From a checkpoint of a small transformer trained on Wikipedia: width 512.
Each number is 500 + 25 x the weight over its row's rms, rounded and kept within 0 to 999. Layers, rows and columns count from 0. Numbers have three digits each. The size before them is the row's rms in percent of the matrix's.

# up: layer 5 MLP up, 1024x512, rms 0.125, rows 654-684, columns 128-191
# down: layer 5 MLP down (transposed), 1024x512, rms 0.119, rows 654-684, columns 128-191
# gate: layer 5 MLP gate, 1024x512, rms 0.117, rows 655-685, columns 128-191
up654 101:489507514512517529508524489492521476500477517480500506490472493492481488484496510507463475450510557498518506492500452499469517494491545495508493498496474494479526557477532543505528511520545468
down654 105:531477486491504524506480535481480507475489497541489539501512520501482522525520498499469480532471494517496524502510449562502486478519506479493498491510498492532480499527567509463509494510485510
gate655 104:540519522458533451534516481463475529503524433481472495542496482521534492528455484495504477513512492512503523469503533521528490476511513501477534534512483538499471533507536497509477517491522476
up655 103:519507539512477463503476463458473450528502487499496487479461494496512471532536495519488520524486514481530543500522536529519474552490474440467508528508498506476540514510498496477508495535527504
down655 107:456480525479481487508456500487503445482471466511502478493423481500515491495493494495494519464511500514540538547491520479496486543513485532511487501463553538525531485485502509482518490522513488
gate656 093:456492497496507500509505511532521499508485472516509521534523515480504506537490483491545506484532491481512495510431557519497554518521500482537490509488475470501509527509476518497506561482456521
up656 089:483505506508478527504488527525510511511485499489472496529477461508506462478484557490536470475500498488504472541476440528542479510526510511514553455518543479521497498507522490477514459487510480
down656 095:476466511514517499489489495496485545498530449492488536489539528480485508487490515493507535453543497467537463487530498470494542476460475525459482500466512535470512491492516486522486473482508481
gate657 098:461514504513527533452510473505460459509501483485538495487510526549497474509483507514498486463482529518462495511497506540521492491525498540499453483482523498514477530523473473536510489462482518
up657 097:480495520452565516509498496487497517486495451516489508509520504490502486491512514509498564497487508524476499548542527539525485545493555478476494457530478479489556558473486513469473488503478489
down657 099:512481506487480512506541453465526495504475483467519517486518489499501483485537507505495498520540534465462486482483506520466521472472516468506447499508495544502486471539527487532482479494507506
gate658 100:458514481472490477482499517515546496539448527537529488514493485526489505486496490546472564513483465484564511549506524530518529470513482502482488483505509505536509484543531532515478483498507440
up658 093:541493510516528561505469498524455465505478538493504514507490499518553531524508523435531470490469458471517448515500521494469526509518492505477510517488517508500497479499530490495471471470478519
down658 089:530510535485498501485482529488449530481515516553483516476512524486504503492500476523533495491515522507551478516432502511487494519478488494505511443500500485521527471509516503489536488515466482
gate659 098:520546511505529538487513519520525517559467498501499480479523469498525478464537490502526468547450474498486520425500518511510470500501493460512475508542511538491510502443506507456454496522520481
up659 100:470474454502478460495501482502510510480524507508490476525447503496475527465501467517484533503509509539480510483529490506513487506504527512522539538471480468543507455505487482478503504493459551
down659 106:520499433522469552490495548494482484485512516515530497511525446540498513507479514505465537509531513516533523492502535514553561515466487490499523526485522529544486492520482517479507498525444528
gate660 093:500508502520489536489564495510488530479488500503530467491505481537515507499466504507536539483459503557536485496531511461495508556469486497529535489537526457478494481512479516504495476519497500
up660 087:488498488504446490512490500549509477498506513517472461527467540482511523518503470475462487489501529492462467498479502504471525497470519496511450555507494554550500491460547525476493539479534513
down660 077:516490493494444542500512508478492514528494532512531490487540488477531488504483524499486508527463487466528543509495512500471493476522459492521523501548498460521500499503519484513515496455487486
gate661 098:533478519457517463494530482494542529513467484505542448479496466499509472488536518509511507518495515500494536497491513543503504539473491523466482498508511482472533524484481504483524496516482471
up661 094:527465496522513477522487509526530473521473530451505499448458471466485499525541510518487491490501485500533531557499477473470510498491521480481515513484528489511487505476475518508493505514503535
down661 103:530456490512511522493488486502527509503519528499487457538475498478504517475500490506523466487482487502513483528489482451425484489506486459477458456516545524494520499470496520522528508492488460
gate662 105:471535501481450534494529473520535559507486543513524490463503457521469477453535449486535510490489472483530483561487496524489503487512519464487478519493536526515519523507525518523503493509490495
up662 112:556486478536456489449486519454503530511487517487455461522505469514480475522491553506477495487478496474525503483507437486545478490499516510497505526518504528525479524461537498482457494427528489
down662 101:564529531514502480459528525532499508497472490469522529515423485478497505535446498453470472510488500506489502483524465483498485489520487520517512499477513517539495478511520520479480488447489484
gate663 105:495519538462524498519532555519492515502514447515518544516512478538524499457462468498510515493435477503538519509508527530485531524540498548471488543482483535482480496514545489499508477505507530
up663 103:493474491524540517490479483481495483512505482502492485453489522503461510450534460486511520481494487531527465528527506465470458505501447492507470507526541488499527500492496474470517513506543539
down663 097:500489505494473516516446552518520509512502478483481489422511475484492503454513462544511508510504517530511485532519507515504445513482504506522494491483519478515545531490504521499521517454532500
gate664 101:534539507433530529541482479509537491472508463483513510503527498531489471500503535531537461528533517551463443508444537483469505483512514505485459497534488498511491478502513484500495485521518530
up664 107:530537513498496478472482475519544487486464474492506466518524512490513516501460512547556482553492500502519530510434508514483547535476491555506503510547507476507500440485480510525473478537495505
down664 110:542508507487463462490469518499494501499482466494546489522493472494470495516537504506489499522487464561506493474493509489523484523501540479511513546506505455497491494504492526514482491545559508
gate665 111:438490508536510514557570448547536507483528506501499484527470505501537500510464492503526502520461462511548485482526495493469494483515482467479497475492485520507505482499510526520475496483471511
up665 108:501438519516503461494510506500513474505524497531520441514481523479471456510519530503517479488502499460551485505532513525483472493456503483497487495540491516518499514491487493531486461524495483
down665 113:505496504508493462467468541469498511453535469517500471539471472522496564533523481483517525472495470520492494448537528496502485507443505536513479462535503568524519522527504485494472479490485477
gate666 101:505501542529500522503499485488492512475508535504472532512458564569530554496505528526524488520509510510472498468473478502463518505471535488470516521510508503513491487535483475451490505530493516
up666 108:468466494522479476470477471494517481472504530518498495492459520517504501475499554550499450537492503467484455526541466521505515473516538473512569537488504501480500489525506496509493573525505499
down666 094:474493518522495526499504504488492520527511538481503507542482549523462534481488508465458482483483478506504491499492538479498514529499470520461519506504515517463477470497493484512454506519502534
gate667 097:542480480508529481506495539432513536463536532527489488543492509504463495512496485503506490491503516497458500504524512480477481534500516469470504542504515530487495489546520500448455499557487532
up667 101:509527502493485530518533465506520453502509489530497472464529492505502505492485532526513529509474473505558530473481511513491485490464525509487488485526482513539516469493458484494518476498528515
down667 098:497465491539505488547496457504525479506482519487518483496515476525517455517504493518486507526481438471497503484515514478501521483461520521516445548457502502518525521562516539502501551463469524
gate668 119:491474507503543514547479456466510506523519468528506515488488517535517470503506525508482505506522500469529539537497418481495516497505524509492466562525557528542536502538500476507504493483523462
up668 112:482512477465497541472508462552482527505459532481468566486507472494472469504491420486513499494482504537508485499497492466487490507529527518528506503484493500476490483551479522515556509497522525
down668 099:544530516486479483547527524471531474544469525517500506513497480519549452533513481512532473478520535481501502534453492526541483537523503482512493526492506500494533511523478478492480509484551504
gate669 093:467517457476506495497472504486514477512471491485509444499511481519512498465483490440510482500510494487526489501476494457508538543516495483470465491520477514503565497519525508518487490480468495
up669 094:489465520505492492490531472514450544483518502485497466509486490479527471497503479462530466479500502513478514502513493483479529493479494452514510517524545490491462516500450457478476533492508484
down669 092:497497535514493513464524505480522461460481497516520515547472455480486484484476516522497506445512539484481504506461484465487522535536538534520529463570481438544532499511523475519492504486526471
gate670 102:537548522528523529503473471431508482460428530482507537504480472506494507489500496540483457512475541502527472579520507484509457479528524494497509505504518488475509531475517488521525491473532514
up670 098:539473488479467507483502539510513487556538499501489527525459482478452521480522470492491506443516515496473506513488502502511563515502545531488513493520514455518524471506528528538468506474515499
down670 106:478504479508515494501479499482498493499499478535498494511495544548517533484502512523488516486509458432473494455477467531497483514501488556474510521511488494491492513525526502502476487471553526
gate671 090:509505520516498472513488541552485490487507469528494472529461516524530476460484473493538511477540542498475501534530501475507492474520481484500464501454458523447509500560528487515492444534504539
up671 098:540483525519527518544491505520549487471492498477502492498510512458490484516491487517521532475492514469500547486490479549457497499514532537496510483498488520508522489493489515460512509488560448
down671 092:517471496532524496486504541472496508484486475501474500548487502498498523500499515472502545483511500506496521494505507520556465490463455543493493485517541521529532515542466488510511438468496473
gate672 096:485464500549477487455505511515500484506488513537474487525506429540480471516491500555509488550521531530476471495503502475541494472470537486521513463476534480510519432499438505475503494536548510
up672 095:523482485517508509459506475478491514487548523525484498506502541517508490452524494469507552464454485519492514511529489469459483481498509539486483502520489511478526539502524491513483500450530472
down672 086:520481494510470453521513544516501509502506510508469531507495536482459479496513491487476516472516468514535504488481469521506485511472476497496523492520505468528500509492498463490505491529496492
gate673 101:515531533513549476495505496506527506554452502527491468461475540479508482510489488496524501540513521497506479529513489556493497496504488486528432517471505524484485507485447518494501504493561456
up673 096:522530436518511489499491503542509490502497515487509541506457478491481462435540449509471508525512518469485529527513517491508529475516523528505511483469467484516512501505485468431521489505524520
down673 100:553523484466487521489481449509498468532501493493492471559456485541486509502524501502550463502454498471506499474485490498483540495506501478493510503499496506491500518517468493465506507484505536
gate674 103:536534523540461480509514448462493479513484484508491548454510523488483520495475517481470480469484499487453492498502491496505474526520515509512469491550486493505466472458507482545527531473506476
up674 101:500544484505466491542538526526470470524553495494449434471534529515510439526488485501521528464478506515468530502471457484499493505522498490560478465491496485469499487554510540498503519520512479
down674 097:462539555502466485535501506469529485512499522500526536547491490473469504540499488488523487497485551481475503535515576470516453493462466488522537506478528457478497471508483486512475548525487519
gate675 092:523481499493485484538487493460545482534511522518476502505497526503497519478503478500499515517547451529463515501469494531509560529517463504540481487479498511534478503504518495495531506480504470
up675 090:519479514488532490480499511443499506541512516510474489489507484511536533463479507531512545528491540545496486534527539486482528454499485524464454462465511497461486501485545542474506479525507542
down675 096:509490489498485491478526482483493488523504508536497567514474490493538539511557575488527482531507532570489470470498512531509517532492456501509465506514509500476512502472494505544484537477525486
gate676 102:537490533522513470483502467450518484532510508488492478501493520470488535494498509441479497498475512466522491508508479552507522500476509486507532482543512493526527516506462486480480535473522448
up676 100:466485534530509490512469502545527497487504491464536514490526481516444467519488493470520481501489516461525533475483510486505499515486502513494489448508469458446456463493503462488505511526548512
down676 105:513459520463479501505481496497516522498509497485525502478494510500470444538451443545534480481505527479534498492460500491538492491469536507498561455479543529494470501490522505485517474504519541
gate677 095:468486541527553482530509525499478474536522499509509506499509529490482489481509453518456513485479469505516536503447481479524549493458497484519470466498541502476500528517474527478468528537504527
up677 097:513492474471481509465513482513516480476505479487543463498486455495516550534472521484477492503449513492505479518534502470482461482528467471468528461494489474495543449525515493514470498435483439
down677 096:485501504522486500523503506499451500499462480480498519486496457524528468491498461528544481559476520503510502510469481551531455487469457513487523495516517484479489481533494528521508500486542530
gate678 103:501550480489483526526482408507504484494511506521511459456499512506503496466468487501506495498492482529473480565508499485473522486559513501506498556533495503517493514490494537508476471551493490
up678 103:527516475459485530491494480486501529536501492516476489546481530539505487562495481513507486491452463506480499487514479510559512535515490527495521507531501477492527507503505510503513547508517475
down678 091:483492532486509516471541487508483484527456515515429491546522525494453493481471512452473528499520495515443506513508510472490567498522478551513471507551543554526469502466518525493465498554450463
gate679 108:485457486479532535542528472536526508496477497478448506523444494455502515483507464479546493507522501460498476497507469508502539514496465484533449513506528494461548517494501491517488512476551480
up679 106:453519480502499435477486520507496522490538459541497491496504533511542493530532522490512493471495489543539509471497505458492504521470483520489481498457497531508461482469436510515498509487523500
down679 112:476533500468506499528487471506454517517534507564505529494515531515497472479531495502569555480530551533497488482446513495533493533445480489544491480511482479499464493497502492513494518477514475
gate680 098:541509504528499552545501448508507508510486482478491514462468546527528492524473494530495514494528512469477510524486469492490527544492484511516498526529460452509537473521516493516522536476535502
up680 102:485532503526495517489499522491521509512473487499496483477489520517529516520492470526461564464475526515554560522502530536534511464463486502491523475514511467537490441507524542523510498500499483
down680 102:509476502526507484513463481529463544521569444459517488520492544476458491498479511512524512497527470496542496483457471497521510538503476503498469491521542504478508513524512474521460480473478502
gate681 100:500501465452531515520564510499528547552494529484473494523519477508482481486510489487522475527482470518473537541499513529532467501531544501491445489473467446489456522475497489483511483474464474
up681 103:469564501503471533527488467517478536468512509442481527480492525478531513502482534491520528510522521505508548473474512538542510501501492515506494528535559495502458501482523488533477504511468461
down681 103:515537484534473511546477506485443483492517542465536549498528468510470541501494547530480517490492483485513488519480449470509506496515454506480491505531502435525474486497536492494503538526514475
gate682 096:477503490501515483504502510519527520523432511492496515531500469493498526497474532499503489502500497507501516501522444470529486512486496443496517462526523503488488467465498454472511521512483473
up682 093:488528429553500458480493501455514558530496516491485481469526479500510501506517512516521545471477470507480476527477518476519469504546491499498507485495511535527513499497497516497530473532501512
down682 100:485510466510520512506524472558501535528478477516498500476460494518541488475527485532467473476503527456493533515498495495502524453539497521471469475478480519543507485478496533532524475487451510
gate683 103:496440489525482489485503496490500524491460500491519509478509500493495499515550521516510500494536499497505507497500506520517549484505559482493476491500476507461501498497491485521499508500503472
up683 100:503469473478465447506461468449526528506512535542492527457525506511518499507562481461449497489500471511488535495487502515469516517522529492512527543457464518497506490491506535553469511524528535
down683 104:497538537462437465498519497518527476497509520519518516548481537505516503531511510490534511471524526540510485541509496494501521468506537487508497549491512468514512510553528495521530524454472516
gate684 093:470504491531493465495502489506511515505541497488475506486511516513480536511469507517484498478500497483527485555500486473499527516510519492558511508543551523480506506493503546520526510541551504
up684 093:504490494533497461471504540507522471470493476473533517464509515495502487481482498511501526494491490517542483543490495457532460521469509516460487502510485527503496502520449510519513490495480540
down684 089:534519493546494452496484498529486533459523497475475487485511506511506532483482508534507543502513519496542465499474504494500472524473462475481508516513490537447544538497492498490496522505526486
gate685 102:484496527497521520530531500523512508532521500440508554441513534509498485475504491459482539487519523517498523511531542491512495527522527510476484521520497513474479497530509527589491524483501460